Part of a small language model's weights.
Size: 25 layers, width 384, 6 heads of 64, MLP 1024 SwiGLU, 106M parameters.
Training: a variant of Adam for these matrices, 603M tokens.
Each number is 500 + 25 x the weight over its row's rms, rounded and kept within 0 to 999. Layers, rows and columns count from 0. Numbers have three digits each. The size before them is the row's rms in percent of the matrix's.

# layer 16 attention value, 384x384, rms 0.0749, rows 266-319, columns 288-383
106:487518519531523503511510542476495476513491511507491463495468516525505458523521494464510458512498523529476498473474517435495516544498498519490521527496523455494514480501518525510494517506491557490525507467530479489479475488495548509551533507519506545502543483499500478479518486477525520537
106:526492545496509507491535490464503485446494492472512484511516479462548476519476506479524492506487485494471466437535481509538499538478495483497499468518494523490506485501490518511540514508439493510487473499531510487527490490484536492512501492600506482515482498569508484532467508503520493542
121:486511542515503505516443550543455522507467546481477528506476503498481484509503474472460513487495520449446495488478505515513455523526461476489430525493479524477468505448516506476500498513534528506506520477506491533463483490487517467530514455509469467530526498518503512524545494497512502491
096:503455523493438527449512507506495503474512500536484481496499495448498491522491530491471551495420467482499509506541477538503491475482463508491501450521469539487444505523490461509500484525452493490460475490547531483521509551496481467486515475504482522536476563501502497488526541483483507532
128:419515524475544495489501505482469537529445495490522542514481477515481490494495463522496476492490484515458519519511472451491508463506487577495479539498493526467508466484495493485524507496507510471513487461500499491509510496487519528503541495480502518472501483558453483463465517511543461490
119:477477511505490516481529478496497475504486476479508498521468476546498467492496517488534452465517475506482484498482459463501488528462501526472516510515516492473515493451563449514519497465482535512472523498572519495478440510498502549515507523534542506453453491503529487488501452486514467463
128:491548495471498504495486559530461522529498555535521537494477537522480507491518497443496510478495517482466518532506517510495525483509474494502436495502539524487461528492526460482480499530521528463498497469496471527445500488477495498505481463488451478542485542532521514519476542531481498521
117:500526505509495482534505459491494519498502499407496570497519548454534522516488465529448499507513493477487509486522485509536491482495476445507529517495518491509508509494496517478500522499579522473526530469503494488520485497516523489516445485475495494498522475496506530495543522474467451490
108:520529449469476463494478531492502482503509529505514501482512516476505544516533506525470500529468524489505544511550477491484502462518514500500504512507481457535484506502471544502500480524507502496483494491468492528525521483539509474514537451497505513451511502518497518507509517526480498561
117:503486525499448482513470539495497541505503529540571486451524481504500484489479543434495510525490484504526427531499465478517515507493477520505539440521519509496494472515537449529508523478479492490469485494508496513496492517500493509535475497524514500534483522508498494515518532525455504541
103:463474506539507535509514475509481465460494501497458527527495499465512447515478485513493497486544486481486491467497503490501460493502491504518505525458471515472484506496470522488492493513547540482541518484541515463504491488453513536492522499477480511510520486520481469476532470458515518494
110:547515505521475521516541497497539469477516500474502493528471543494482488488466523518486483487540468505474426470475464488484508478476486456457527490515504449499522502478526474523495512423505494499467518502548519511489466482499496499552471515537552536503476510515537497491529462480488477520
108:511476496485492548457511489530526508474482509475555504495527544490528561513473473502465545477458498494525512540538533555492527481547510476533521471513502503514473490474520487494525495500466483536500503513499510501479509494491534473507492497462521496485479502475484495472480520506504478499
116:490501528527520525487485508505484510510475516526532495487509490524516515455525490477477514472493506534534496564481555514457507516552503535503489526482510516519537497536510479476504502506532497518541490482467490504464513505465472480493538489449478468473498512480449494447483480508522509456
127:515501479442497478508496523532442485502493475513505478491487470564487464502553507421507498523449508452531500500516517487542467538498485502501499454494512530519455513501521511506519500538462473477487507521503510510479438525494530519505519509511475474513512499466541524562498528500525504531
103:462504526536541488525509471464498487502502508445485536489508516460544531490511468524480471534518512533470487453500523471525482507490488474505521525490514480522516478515495541494514529481533521483561482459504460478515495463500540488546480466539494496513528461517476501476495504486514516501
086:467484536533483516463523485504539508503472528451506504517495500457524513550482492489511513475553525535439497507495497498498501487502511512527472528511504504491487490448501485507535498520476506512506483454502486459515537465495520535493458490517492468520481491552475460449513483527494479480
089:495505519517485528514468536498480540507511517497547511473485520497504494492486476505487500512478499497543506511507539453510506473497476497536485541470536481477490507498499494471471514530563530458528532456490452521513492485522501498556518527422465527510533488481478499449502568487475530512
090:521499492468498481519495518530495515524478510498540531471501514539512532465506509474494526517471487446538492543549480522569502508483459477507532413513522515499486524497530467489489512458488496509478520493480492533501486518518498485541478540486464468533472491441515543522493541495497478488
097:488504487465520484459473524496546497522517515496521464543494492500496510503518497523543497508495540516468568493513470523483507493535516544492493531502489494510511475469479498528500486544464482523463482506484483488523538497511528481461524487533489484468508509512476488464463495519516482502
106:509497497510489501506484546495551521493502493541548467470485480536492543474526554514492500506514512496553476506475495492495511514531520515521560472518491483499521467489504487516487510485477464504493521491455490511479516503492497486512498587464465513529504515456490513434509545501506530529
106:483520491527495530554501492524515508482521530513447544487509556486462525523497475507474504475495522504501513508489521529445506481542502462519455535471493502499489521552471532475446487486583523510557510514467474509472560484443478472511471491428486491531504530491491519495537507506475520504
108:515488522508495508511528505509490505492481496503467509526486486543479487507491505549500505495442482471505516497489482517519485514492479538494497532497464527444499483497478500498521501459535494558484514507558535516479491554498478488500549529479540517465522505491502502481565462488503505493
115:543496493530467531496541476511551524474537499508495502503513516467505535509484517519478512477504480530475473490480432547513511491558490426487495458507472523514476526496516503502512494472477483551478495512494532497480499541483469472508479530492512458538465532490517507510503506524458484555
103:570465471519491493524524470512492516508513488544503478483499537519501525460472532519495525483471488508545483527476473532497514487498477496483518458505515490473517496541497475504480503469503460501457486537473504531506520524520432453519520523509498503499496540452490508502487490482497510514
093:491512505476489496536489500518479517497497498508538545467491493572437498514489475500476457503448489465514494505485456504497509464497491493503477490478509495510500486482535489520477515467541522460498560458496533529486479524476516506513482542469528498504518505472543502512541548522472495507
106:499502554510523530473517521523487460464469471477474515528489521466491487515523492469492517470482499514460474471517503511511469536515474457496421510509480542505448518499510510491510485518469530503527483532535493487476498537466507509486458464510468462549475519559504490541475510534536512514
103:524519435457476463496492527492502483522539509476506487493535518470544523489506534489530504528516506519525521522521529498562547493500509484492508515505534478537466567496492491501507498526497497527483500519463489483497507483535493521512503488466480494466467488452526526523481491512496466489
096:522468479477523479484523468497552460540514478483478455547484476526488533495520529525543472487519521530474519472484437544497476476504516519486509513505466477511507502483512523532503484505468486526444493537521505496526510518507499502465524480554530478460469529485498494499489416484504501516
092:506486520493529490520494474516459513487504463470515548496497519533476516487506452512463478475468462497524477476506467473513491493497478440509508453488535484484514468515515531483479524460526496462563530459507506515522489525469501489537469554475495478510512476473495540506496555482526505494
112:536485513479467490471487563512509519504518484515538462502513500532497525454500515488529522525472493498568493534493540513492508517482498517504566435522527500517515491520495472501482500530458448505457490525464467555498498528549487497496470522487498494500495525452492530502463524500502498490
096:500488525471445517492504545534489543488496502527512477475500495462461500471508524488470530514444486483548521514529507474510486479490490531486473503507490525513438511487515491482486489533479501478463498497463482497461531489534476496507507487452455506541496540527486513485474570520492490530
108:486475495493491525494506502478526481491543490503462424526481478515470470509499529493542486505562507528490461467465499469485501492480527501487503534482514473520505508456518460555500496531462516478470508526509499464504479444505510550491468524515532514462479496488512484498475471511506501482
096:471497469491477511458518506549513495544484502470559500487506463526524521505487514488540492471538509512465503569491470511506504479521547530498516500541509478493511493450568429494504502493488484544471527503518499518517510493504504525494481511529532484495455526494500485513481437508470474466
093:501499540549498468557495502478452515487472517478525544483493523477510482484466485462440485537520495497488466482514484457542503462461459484483497510496514483501485486501507516477508521484544546468549487482492498496480484476478482491571500444514501462502522479540484494508553516511502502513
111:523482475508524502497498540494515473563504492538460450529498486554461497469520525529546485498534510498514526512442488509467476508482531568472527530489484470513549514522495490495488485513498488496455506527492482529493495484531481515463534494491505540465493503444494504498492422466509518476
110:475486512524494531496531457498473515490491511489487515463510495492518498540509479470476496482458514496514514490499547518481481496505508534510460553479463541500478485519475545487494480496554536495546479502504534440488497520452495500504535491468503512481505499511491475503559489486510533526
122:525503508486505461486464507506515501513499513484499505534493503464485518475474519502487497481549495500464485471497478515500488480501477462459458505524505508502483517451501466482513505497481465477443501503504492531499501505535458472496452472542495468485471526511537510510460513510511475495
109:518474490534514549466550487521512477512507486500462507526481504535510486486509497482534505425514497523465529506444496534500494525496478513471464483491493531485488540517532468474496476494512523530498498520526507466453493535454477528478496490491492486503437510467521492503501435492492486478
119:497522497484481502530557450486527482501513502489504502503472514520484492503490520502488477476504496519439471497493430464538521468482474438463487485510504483523498533494544495522496493446499522481506511507538526480501465484485495507568494501533522497500467503491539516534504525492500462529
112:530492564517496531503469524530483523465497512509531524512499521500485484483450503464468515485504474503476450496506502525513538490483455444489464446499537540494470499466541479508525521479496502524482527487517496547474490497479492489515443511494523475537475502490509498516482532529501470475
096:497477510499477533503512491515478515486493500569523506470477503555450511487487508466484512481450497484527478540503482509482514507475496512485474458505534519469479476492532493495489516432510512510488494485537547523455498546495459505511536567498513523516480541520537499502510506506499485508
094:457504497498539505503496484454502467483484496461503495488504487519531485534526482497496461517515521506482521455529510433475492519497508540510514560489520489520518483501479532533537511487502527497525476476519507480509465478505548521519520464520538509436541451516499478475505451488530501503
096:545495508502498530525493493508484523504486535538520518474493538512458490483501511461456504472487471482519470530474505534499513481509456482500458504481503544491469517503515503493489496475536494501487476465509538491448507524440456480499516526494506506501481549475519500497532523495465490522
106:497535470468532472483496518501512510528537515466557489526513500484520530482546503523513484509528483510496521492496483497501512472560506499500512503522486494524523469490481509487510498526498449478486493461440470503513531498499529505474496514476487482488514498495461508460459527525502474533
112:560490481453482524477495532522514513503539476546479470518495487511455508492525522504537534474475492470513532498502467542482497499513515516484472477497479542480485519507480495492489478544478457498443501526506513504519506543499463489438521507483477496498490560485522518526492508497498503532
109:538531510511461509506516549486532494516523516496563488486485504509479493509479513484486519481535487530501441529482445519475519486509503501481522488540531458504540504481551453521493508469528502505467521486509501542507499480504477509516443516479536497518471529495523488506508487501466477517
110:528504487504485463497495522516516517531473512510528534473524517500528540500531479470483502535432502489511497479513459529529501536507477521524531484511487528472498521543476530482519518478498488509497485462497503494530523536502491492523470477507499505550495535488472508528519506515465518572
114:476480526508486498476510484479478500490479470499497487509491481502504476506455483540503455496514474507486495470509511466486494505453505516480510538520524480463504489451520485517539506482515502502459523496557525529517446521521491512503531501526553548434480474525521480481478448469521479462
106:489490481489487525453510488525528508498529487514459518524509496492482518520502498503532516435517509514472550534481493581463500488535516475494442488507481538512481510487520480489497477538483506521486490533501504487489545509484477505436439482500471462507439545507542503538489480536475490468
111:476459544514507536508529496486476530500481472561481502462471493523416467515491460471488536470458500498499497507509464488486488516481496537492465449479523528486470484523533482500491510510492532467502503503530515482495531519476484511511497499496496505559484517531500488541488545497518524520
100:494496531547538507487521495478492449498479489473496483521490477502545496517518476490490463497512525522450516489504523471473475519483477549503515536511500487486525482498527504510509498492501544508518496473551490470493449483501540511494532472540508507459492439528491461484497429482537506476
110:506485505510462527510489517482544524507495500556502461469517505551496491462487527464520510502526480505570451517486525487474493538470512502506535470526546483506495506531521458526489503459517504526463493552490463511477505472519488502506439544480524534529479495469536499480480484504480511481
112:528494470499480511503528487531520500504518530555517513454488496539505511485503546456492514452503493495519494572460472559514517485507498473487511431517494532499497514522564454494470498467500511531497497511499517500446498497462447485518494520494484469562450528454523513543519474519459512514
# layer 16 attention output (transposed), 384x384, rms 0.0746, rows 266-319, columns 288-383
101:472528477477454428478470512515516513490515484506499500494525497532469497519506468546536485488543475480482537544485479530519502481501481489484505528516517514491501476508504497508480472488474552526510524477534486493487517513520525470475522510498509544416514469451551496526501550499493499514
102:490535466525496464480505447493528469503555494476481508530519499533487487505515484502521462463518466509500544504511455539508493468491529501479511559486451497479514510530512501517494480483492506492496517501538480503514514455514488522476514477500505455453505509500508496525467490486505500509
117:512511478538492514532505484449492512493486533488475524473507543504490495478482489491516530497537586501456515478519480479500483505501538517495480486473487457487529497511529482505485506504518515499464504470503475521467530502484518523486460515454491516485509498518510607479477495502501494501
095:499491503571501513511494470454479495486502485480480482523487499463553497458491474438527510507485489516510487487489482466491498505500552499498502482484457487523555505544510510523510540532495491473514486532515518509529478521514457551511496464522480460559481552496481557505487442511496515522
121:486521461490453487479492571562506562466483500527546487521495494501505447522467561545554494494504501502496455491510536483500487487459454510467515487498507469471488477514537495510475487465505505505471527469494495545455509531505533508509500517491517498450533470473474522512535547508531473499
105:487528410506491472504463513508499481491505478510476485490496499528481500469493515511504467522493583501464499450499531513500509483482491509494512561492521469505518501521501466495461466518462546531518544466504501515494481486508486509481470499488501506423498464483518450478525456516483495553
118:521483517503499494485514509414519515465496506504473493500461559459510505481500471500538536513523594465518502528496525520512525535468535523529487471517514462523534529483527482523486499494514506480513471506499509482487559482516520506552511479495466497513529497494483622491503529495523497498
108:459480507443540536552485517514518505514486521485526524532478500484430502508498502522484487480514520517505456481502501482479486472503473486499523501490501482504470505432529480486458517503494505468505508466483460507457509456459535497555489519506458472529520481550481528480493503474487487464
104:505504541453510526480506508464447510500496509491471494519530478491507502553518480513519522475546428487527519533512484518447467526515499485503495477481498523502497521457496536508510484483545479489462483525498523482516518468503524494532514516509501516503490507511507575508461525520537506480
113:492508469476474470490486525408488440485517472501482488519488506494529476428505498505532500516514484503483513554512508554516517529530524505490518494490506483556541515481498496524514499521520519461513471550501520463524522483540500513519575477498507559491512507534493452493474512476499507492
098:470499492532475499517487501556528505507490503506549521496496498487473504486494500506520495518507546510473489478480467445523488476507472479495497523488501525485489438497510486476480495507451525522520496454492451548473467535483522478470471484487491457502493503485511503513519482501479496494
109:453523478479492481545468523483512524510511495497470523492507501496501531460479441484497470528528535517469528510495477511510510477506493521494545522489508472525554512500489456493480467533468531484539526503481491481509496476517450523508510488489501516455510518541505477489509515489458504540
106:493482510512539486489514499532466482512476494448481521530514514482507536503488500466511495504469483507505494434517552494484489488530489524541448482501497481519520524464510528478501525499485462475514512487533480497495491492470481523528496458510506463535476495545474426484457443477490486501
111:496481522492474487499525531506508511492455478512510482493472510450511492523494536481489533545485523493497463514492543476530509511489451494521438430548570495496511509488491499510508503468500466514489479484509511506511497568492489487507550480513523557515480502501465430502516530506482483463
119:566497466499508494471529445429504413503522505512467474502502506542505488498540530498519493455496499521485497508516496546489520526527555508509460501470488534529499545491486523514503481489503492483508477503515528491512512460526513492466464528491478504492499483474538538502484435504516500528
100:460512525452507485518476505529549530526511490483536541524506490528423494541516480544492477474534463485517510540500473519518472465467463486500521528517491503466490478486514487491465489486490519482510519475512463505476514472480531498518538500494484511463529484495485517517494548494506495477
087:465508463505509456491487514558478507468502459485511518505514503461483517491479483536524489527494510473477525447495547489508477467464487532480494541508497476499493476497512500481479478493503510520491523458529444515437504499485511532490507446493501490428512460499486469464480496500490490505
091:486460558460474522511523536524523478491474522498535502519454508494493510483494511480497511503487534495507478530510527471520521506553511493520487454504515511529486497456542488496491514481475523483523490475478497509484496539497531457515491514483492501549500502538520523514524502498491485470
092:493491514474547539513520481475498475527492511470485521508454509504509500451513508478479523481498508528509456490524546510489512517541527503516498467465515485543481557480514502508501510505488490442517501523475522486508497459483505519551498536517494481529510479546478509493499451514505514503
094:511534480505492470448500502510455515487511498488475484486537489535509505544512501549510509495493439465488527487491515519478486493481488501480481532504493498463479493541485524481514473486524496534465529505562515486486493499519512517481503492492525541442509485430512514477492511517510489509
103:487510535453486497482516513508476487530493507495479522497519488531543524477510509510486518503463409494484487549482535518512519534541512503484511471499537542526490523479453524490567507468508490482482501534506532460531473526499510508458537518491549584506501495485535424494501525492480482507
100:513478574505526538510535490472521541502469518499525525493493514433494536505484476499480553504523535485527517514506482466514499515505489492515517442506524490497503492459503517494510533497504490466495475474477490486481513517463515479542477505523488469556483534537508544511484536477504513454
103:495513466532496520512514489504446537492493520503485492492513492500533480476468538453500522510522516534475502469521485443467506516543497466485511478483495499477511477529513488490507542513479513519492530477487496558503471552495458504465425527494528513461461510510543460513502464523460518515
108:504489515521553495530509459445479525515492483495467510496510505454523536454481456441463500526487503507504532514513491518481505489505518505501518502501489469518531540492480485498516519527522474463513495516488482487512510493491451537514521477511484480553475527526478450497472487497469510520
098:490488540509484521527523496476491516513489508472491489497471465520529487470498483460478501511491459507512476550485466498505530548505490485528516472513507503510559500533504478497552530515511496489525502571491529482561490529520447509531525525521526534541474535494490506529528525516500508511
093:523511491453494556497515557478500504488482546513486529493486528478552492469447523460512507505506536531480498482539499472476526512545538509483512488482536487527512521442512512499493516510485517464516518482465499491504486500508507488511466517490505492541492491569530483485508471486481485489
101:492512472573500468485516433463514503488535478500469516497519538503485525509503487483497510501521525489501559505484474510535484470453525519481459488481447467485527510545512504510504508518499470478510500475517477497496524493492484522466504477490468433502504531468472541511495516471529503510
102:518477537467540521476498490498498434504511473492484484520496506480487510527538494532476504484474481468524487480507575526464489504513489500527484479508481504528458544456500528497491473526503487515505471522498528485505514450481507474529483520527488485521491473532490505470477452510526545510
095:493526466524504472478505473505456502495513486485469490477551486537506528516498498525491480508493463480479534481497484529471488495483489502482486553499492491480499499544466506471510469515503503536484538518556502477503476500510470509467490493492519536445485498441514474477497501518513502535
094:483479527450501541538520501503537512530494540490516516537460489514475476479500517469463483458507518546507455520525481506501523485505521491503519477473514489500515509475520476520487507470492500438524515492457480500509513478488530468534507534511487454565506512534488535533522513498513479465
105:516480489481516509465522470481471428489520511481472465507491490557509512475536521499448510481475484510512488491477557522519533525536539498510475478491491508531501550510475507490539469477510496496489490549503535471530497484525472491487528498496509536529481493486494495482500450523524485505
095:512479530518482529480510526480491499489489488517478489507484524474558494505483499474529534513487494476516491525500557478496501539512541508521500446507485507516515501500498507494521506504526484470510477522471526493518524513513496542530509510500475510565511531518471581472493504504508500490
106:498520449519453471471488527525517441511513465529510490495524490517528526495510492551486471529467523483460529468475518527502504470485527528500496544505506501536493488499475500488486463506479529540511501494497494473504502486523497473456492489510499497478521492498500432460525483488492501517
094:502506447498521482492490496530470453480503471497475490481508529489501520468491497519489496548468569501470491443503565519503490501493485526496492540505522456523510517483499512483479479531494514536509521493497491512484486494481473521521494472488512523432490447512503432451492436511510491541
094:460516499467501509533484520461540496514495485473526523543471512494480449483509485531511474459549513485486478533514475510497490483476500511486517487493485474515533491452538476525459490503486535440507506501485491495482535473496509494555563516501478474483507501552476552521483535490515489455
105:516529478517473477481493495515469511487489496513484474450526477544525500510511512529500511541489493479487503504474493500492501532499487485498497516508529507497485468545455492460518482513503511570490511528517536497513473542529467499451477540480539577467496491424521489473552503531495525537
104:506505495561478493497526486515487517487481478501516506513520501472509486539471520478559499486497472487510510485510434442485474502498470482507464461500496522510512453499521532480507545510483493530509514460544475530497481572474518493484452488504520460530479503521549464524486492468472520464
113:491519471530489517540488497454508519495518532498474496487497514514520499471498491492493475505480561491462496480487510514490493482448544553484506513514453438502529542564520467513495468518527467487486518515490518458513519467521478554501506497456486515527523532510437604464524539517514497532
103:496500463567520457507502465500497531489490465512482505472499518474510520482490501468490496548477587486490496476488495478498513507466492490518477503518523450522513493526493469485494537530466502545530508487529472533495495529491458520481453477514495496500477488474491452475539465498470523523
115:472537486471481502543474514445533519519505473510470512514491506485510510484491422508503466499516499503504502533511482526498496479467507536507522516476505471548548551478517484524460500538488534442548510514489508488501532451506480500549523506529473449496513520502470489515495536488505514543
105:495480491511515503530509488472531501503504510503493522517479529494522515441477492449477490504500597521472493475519528516528531475503547542512502488489480464507539521493526462523471497507486496451509503492453480491489514474489476521508508480475477490515491514573466519473474467476480490504
096:508482473511481506508519521479494526469497515509492494493463518489540488445444522425515505513511543524479490503510483493517543529503523500503529469503502505509535503519527474509521499512470494488537508499462513514542500554509480527506487512507511496501476514524526539514518505510467499510
092:508542464473484466478477512532502515493516490502519511499529479537460486561507534558530470468524456477471519494503486527473480463492466492477490540507491518464476469499507513503480470482489514527475533455526487492489495490509538490478494493498522495433517476474530464509500534502502511498
094:496486522534469513532510521455508547492481503504474511504480501443545482469457499427528496517505532505492478520523458472496521505512516511503514454523515476522547522502520473515521511515501482485518494510494512491536522547497479526504501502505506495549485545550494524507508524495455506494
101:500505538442503477461503530507482516514497508498494498499531493491488493550518518520501495479491445494489497529513527526475507494474461490487498509524525502476471525481469526510533455457546486494478492526537488484490500493509531481485550495485521556511530485484492493481470540496501450478
105:537488506566492527483537459462447512486513525512458473484498498488564502496503512454494520505476485503508505510490489487465520525509551488491481471487478499504508504546481513498551511497528467514490487547511540499550498540526458507472467510510501485568484542468512557494519492512503512519
107:479497490459483476523489533458497492486492490521472491499503525463543528435478477498495505580501570502456510513501499536510519499533512519489531504509545453545521528456483476496504488527487513511521494522475484488496511504518458508522524472504494560488495484556489435459507496485452508503
104:496496529487517510499511453452462535492518485481479507526504479485490479495526492494523525467555382496526510556519467512480493524502480451477514476490487494491491504524494534498535524491526481469507480532535500474529512507507508527536518517514515540489513498500520536515491517507509523482
105:483505444495467500545464544541510514468510505530502485507507482547488488485482526494503459516482570512454492445490496487504503474495504504492509532512475483476526471561537459499453460500464528546517554464471498540503473499520477508471474509464510510458480480505499510481548475528474501540
102:524494476573546487472519465486485496494501498497488491467515535470511539498483490474485536538467576489517519452469524496502501508449504538497477507510505453503499502514483495506512524532510474525480487499520491494498495494482492509511469462527473456528488494471485506476497486491516500507
107:515513470558457485502511488490529508467495491525520492504473510526538491452467515501527507513509507501517493516479468514543513531500538520488527492472493486524519454537534469515511521501482516484526509503476517523485522550510507523515505512535480455523496510443507560511514539481522502514
095:470534457512482452486465498541504501486500471502504502497532496539464504538503509531514480498534504474484525473482490500512475463475457495500489557515513509470488470511500490483464483499465527560488533460542473520482482502500508500484496478497510517397505454442524448503521499502504504514
109:504483487496513515521499514473529463499503482526526493474483509516503535449513531494457540564482563503488503504461570537558510510534521520516518485503523504550483519483478471481518475507461503516513480494455535455530496483508476507503522490518503543494501494542506421482528468499470537509
104:497491510520530485518509480447492485530468468477476520481466536450532511447499454446497529534489540502516488510507505506500509537486501523534506495517566491561531537471484491492514534544496515471518477541502505491524506496480468520555520482538494515513488495514503445505483477489480509518
# layer 16 attention query, 384x384, rms 0.0788, rows 320-338, columns 288-383
112:518466474498502534534525504490486478497550465492487500459494487534488511483529503463517486495485521499524492490538548540526461534486474496454501543512498490520531489479474537462495488464571501498490466511444505525511538470514485448503546446508510482492497497527464501502479470467514489493
116:509504497525457483478512454498503529493475503536535528489536524506532476475525491521492525447545518539518539485515469447460472549532508505527513514457544501481492455494482497503490491486492487483489484498542487487474518498524551523526467513487517529476509493504505470514493516491483472495
116:517513511511443492495496487478502545466428560523554489527492534497529521465487465530497519470494519522469503479437481479488515486498521522549501490533498494475503503501524521536516491523448487511459511507504502505482485506481553496480414525489472553509506469481488504487497528527548531511
114:487538515511448474449483469512514523513428501489539514545518521491510458493466471536495504484495511541465481497451483475463521496517550523529533496506495503465488465510508472548493509482443497507503523467537490523491457505506551540446436563468470536496484482481510501540503546527525537494
112:567476458500514518485520506489467457510572525509508486492493522546506535479515513466490517546535512475499482493548485512506505517498489536459463510475488476491483501510443484463498479515496471492495467512448516527507499502495483469530547503473518467476536510547488497499503465494561460482
107:513507523487535449472526547473466492563513459475469537465472480501475491516498485496491477497483481482494542476464520548528524488465440482460527463509533503524452496483524521511500523478516519492518504499485529467498529479464511493553498460528503483507485515496531494463525483493467490505
098:523470469510511520510515471562504517499470415486498507481492518488475499484475507499461486492504482498514517498481514505515495520525516531517516500512502493532495511493488553539490484486511467460479493530499433476517507503558488515492493480517534478490513469488525480544466478523477529451
091:530488510501479504520512495511486491465554507538493457504500544484493450569511539481465512488540455535475495510504451469502440532510475521479501492501517509441532505534459549468472488511488488521516463503497514498523501520493497512474545518487489501513499522524530503531535497538480470485
110:515469530487485532551491487498486532475513549538482530508533564573514555492483513514526510511513492482466478505464509505477506496563500523523447546499490507503468497516471477508508513496515449529499492528490484532501500476489525509477451516498489503515493493492471516459471511475548509466
095:524489490528499525520496474485478465481562539510456518499434550531485515503524509487540481498561516493493499512501471503519472486504497477491474520495497498473461494537475512462498488521518470465504465504466536497507498521498489480481487505452531477510517492517539513491538474484515444510
100:504486495549462490479480483478468505501484486522561502531498527485507537455527516489457491510503500564511509510544538492545463487494507487510528477492500480569508476555511499562471507506460520439498484520457514481480488493489515477480470490503539479469462490491543490529477453486548464464
096:510471461484514489490495523477476445524526505495488485504477501522519474497519501450527490531510501478486483491529484507489504487516493506447495515491493447468497530486450486516514498510519462493507449496480544540549533547503466497492570522468469461530519541570527497514495492526491485497
091:521479539482536516523530512488486483475505460470443508447477493525500496506481507509570493487499515477497470467499497526524492464468519476515469501464483510483495481504492509493535496505500476509518503560519501496543531510486479491509567513483511498497457509547508513418523528515520506526
102:544472513492541551502480498464509553480531536524511488462476530557510480477470499489512512495486466489497500500480530485466494507533491454472493537524504491468499534499472502451505501528512530543491495468564523520547508485475503473493499504530500465497512511541444515524533480513471504494
111:501468498510487468463483514513537482500553532516487467522456524511459524501521541476563503558544506471514501503510530512526490471513424448500508526522503500469481480529483524515499514523507503482514470511482581512517484526462467481534497451507509489473500525539498493477502462522504495464
115:527469502511484481438465545487505507488491512506526472505535474466445466541505487527504501516507475490533503495486509492495487476515479473529526493536531542475516505544525489527501518503476549507493496501477531511511502521489498453529527473552531507493465554501483457522479476498476516491
090:502508467505452461458529528558497511515474434472511509488477483469475541489506481493512483507476563528513499510539528495501491509503483500517520499475502508529544466483489471523481493516522508461525509498452551498469492483520472509518511478492522525493485476484539475477496452501497504493
108:536491465531486462489522510520472483475517496514535531483503480535509468488507479504492501485519475488503525485505541490516495493483483485503513523528527483495512433531499440480455502547474569505487533499495524519476452547521464499527470494478526509464437517481478481488517475492481523513
106:479480466521528516508503501502489529487502503480548514453467467519501529463540488510527525460491526491515506475483506489465501518511536490463476498505488492523551486428469470473443507533533530467496531509498509530510489489510472502490484476454504496485474501508459496501508477485485541554
# layer 16 attention key, 384x384, rms 0.0786, rows 320-337, columns 288-383
113:492463536522526519512511533508509486480521509485503477493511493481496484485500487509516433514474535490567485532487456536535470493493468526484475488514509494458518538483457503474503469469505478521518490474494473491510518463499472511511530480516506504552530489456553541505518475523502487501
110:488534515504505490535486537505432459527504511478435542511470487497461472489510488497555507517487467493500507492533499520542487480485493484478519534465511543492448484546466503465498514505527457525514514517487484476518502535495483459525507522446479486517514501518473486482519509453526489496
104:530507486481504479507467528507452528535492458501497514500478520497489486484526480487505513500531475513472560505535516494495477515489477517488519516437530486522496450526512488503533520517492484501528517500516488519475466544485512482514505536470518506459506505474448467504478530511495464537
097:489539482501497451514484551525442502530493472486496505502450519490478498481531484491484505497527480477475526509529513502507473489505483528467500516485506472512471442475496506467553529530503480503543504510507483506483473525511526489525525527467508487462483510511465438491511492490496473526
102:524445515498501549494521486479528529485513503529490478483501460492510500500487482554508435503478530488539476513541460538483533535469501459543491490503502527507525530515469499500512469457535522524502489499510560491504513529472469505473504458510432529532497483506536542502490459522487521508
098:491526476527498501521498495507454524488499517482514494504511492513518546518421515517502525480492529476488525537458526472512535485552496495546517521550451513484507541474452535498497483475479504477473528462527508533486494469492447504474514486495526480499497492503509518496515494487500496471
100:454496532521489490505531483460531491473471533489505503500436505483472497509469501476506507487515512506524504491501516475504474508534520486490542529455466498495480488507509497502487515507478490474502486501537496434498547523467541500516475499484492491500522514521530492463506477485550542442
105:502434526491500507495483479502544506528544557502488464526480532539511492487517499488517521502459522503489465472535506518517517515497531458524444483492535489492561491498489496499532514513522485539486499488506516487508527475481473499489485495507491461506529453490497531505496476541513525502
112:495489510488541524489487500524527554476498544538553478537488484492528510508497507481544497523498539549515468502497502508525568521526505511519499524555440533500547531473509489523483495517531492493515495514499486478514488482442468484501489501505463487524476493504468500527511488496549530466
094:551486499437514552491474465457515519536527467512460494500501476498463531486501500481538456523451517510503522517520488532442559521519492515500489511495512501475532516521476508483509469466508482490537517460459562445485467479472480505508535461471503518523513496488533525482502493560488494488
099:564502509496501484526506519477513527560520453492514452491448514507469517477487556496497532501532485547507472481559539500484488512488501492474531553491523457493494507559500498528490530484515523462501481517497537499459491535509510512530472522493491503497503512556535455502483474505522496487
090:504470514513491524524491507457504506473477501483496493525537469513505482536466482525511497499473503465532535539482464493471520480509473500523508501477529516498477545544455481482464485475485496495513506446485532505479526492521467492500526469512484512529521489494533508488519497526487469483
086:504524498491458511520527513487509513526480468477481534510523469546505502507462481496532483496460516497493524518455495502486531511510453511504496500483497522454529476532447521466466452477469501512537511464492502519493496513505439493486543511475540522528526503447487524501519515513456455504
106:499463514512518524498485462489497482460466517491508502554516454508515485517493499486515468492458502477517482487487496514553517480518519468550499497530449544510509511478450501471473502501499502536504473501518497486513515485468501481458500483551457491539523461491504521471508481482493504436
106:525486481507504495487512502491528521511505509523526462476501496487518543508480500506527513524462526488521505508464491501484547483538499529540505494484514516522526553488508511518470464492474514486531505439451494523483479525481436497529543462495489465515534530503519512496481474512501485488
110:508474492540529431505496489472501467526466519525510518503510470478509473538539482508496532524499524461526546513491497470510477488462482490553511509526513563497508498524475503457473511486478495488487480484502488549534509564546455479554494491550515499507502583551515482475501508480491499502
107:530509510512462509513506523503473517563525491517491455438524534511501504475472528505485517476509490534519502501482507499512477481475542487508549501489553483452492466535552491540511502502488494493521505496499499532460476452542522497534518532460496487520513472489487474511473480526484481528
107:520475517495535508496490486506482519549503490555524490458458492456509438510517494510506477497472483492502501453513522500501532515492513464505491505517454509445526459510510472534509465456500513483497512492528513537517522489477510501464525521494486526484538490518463461484480443515467502495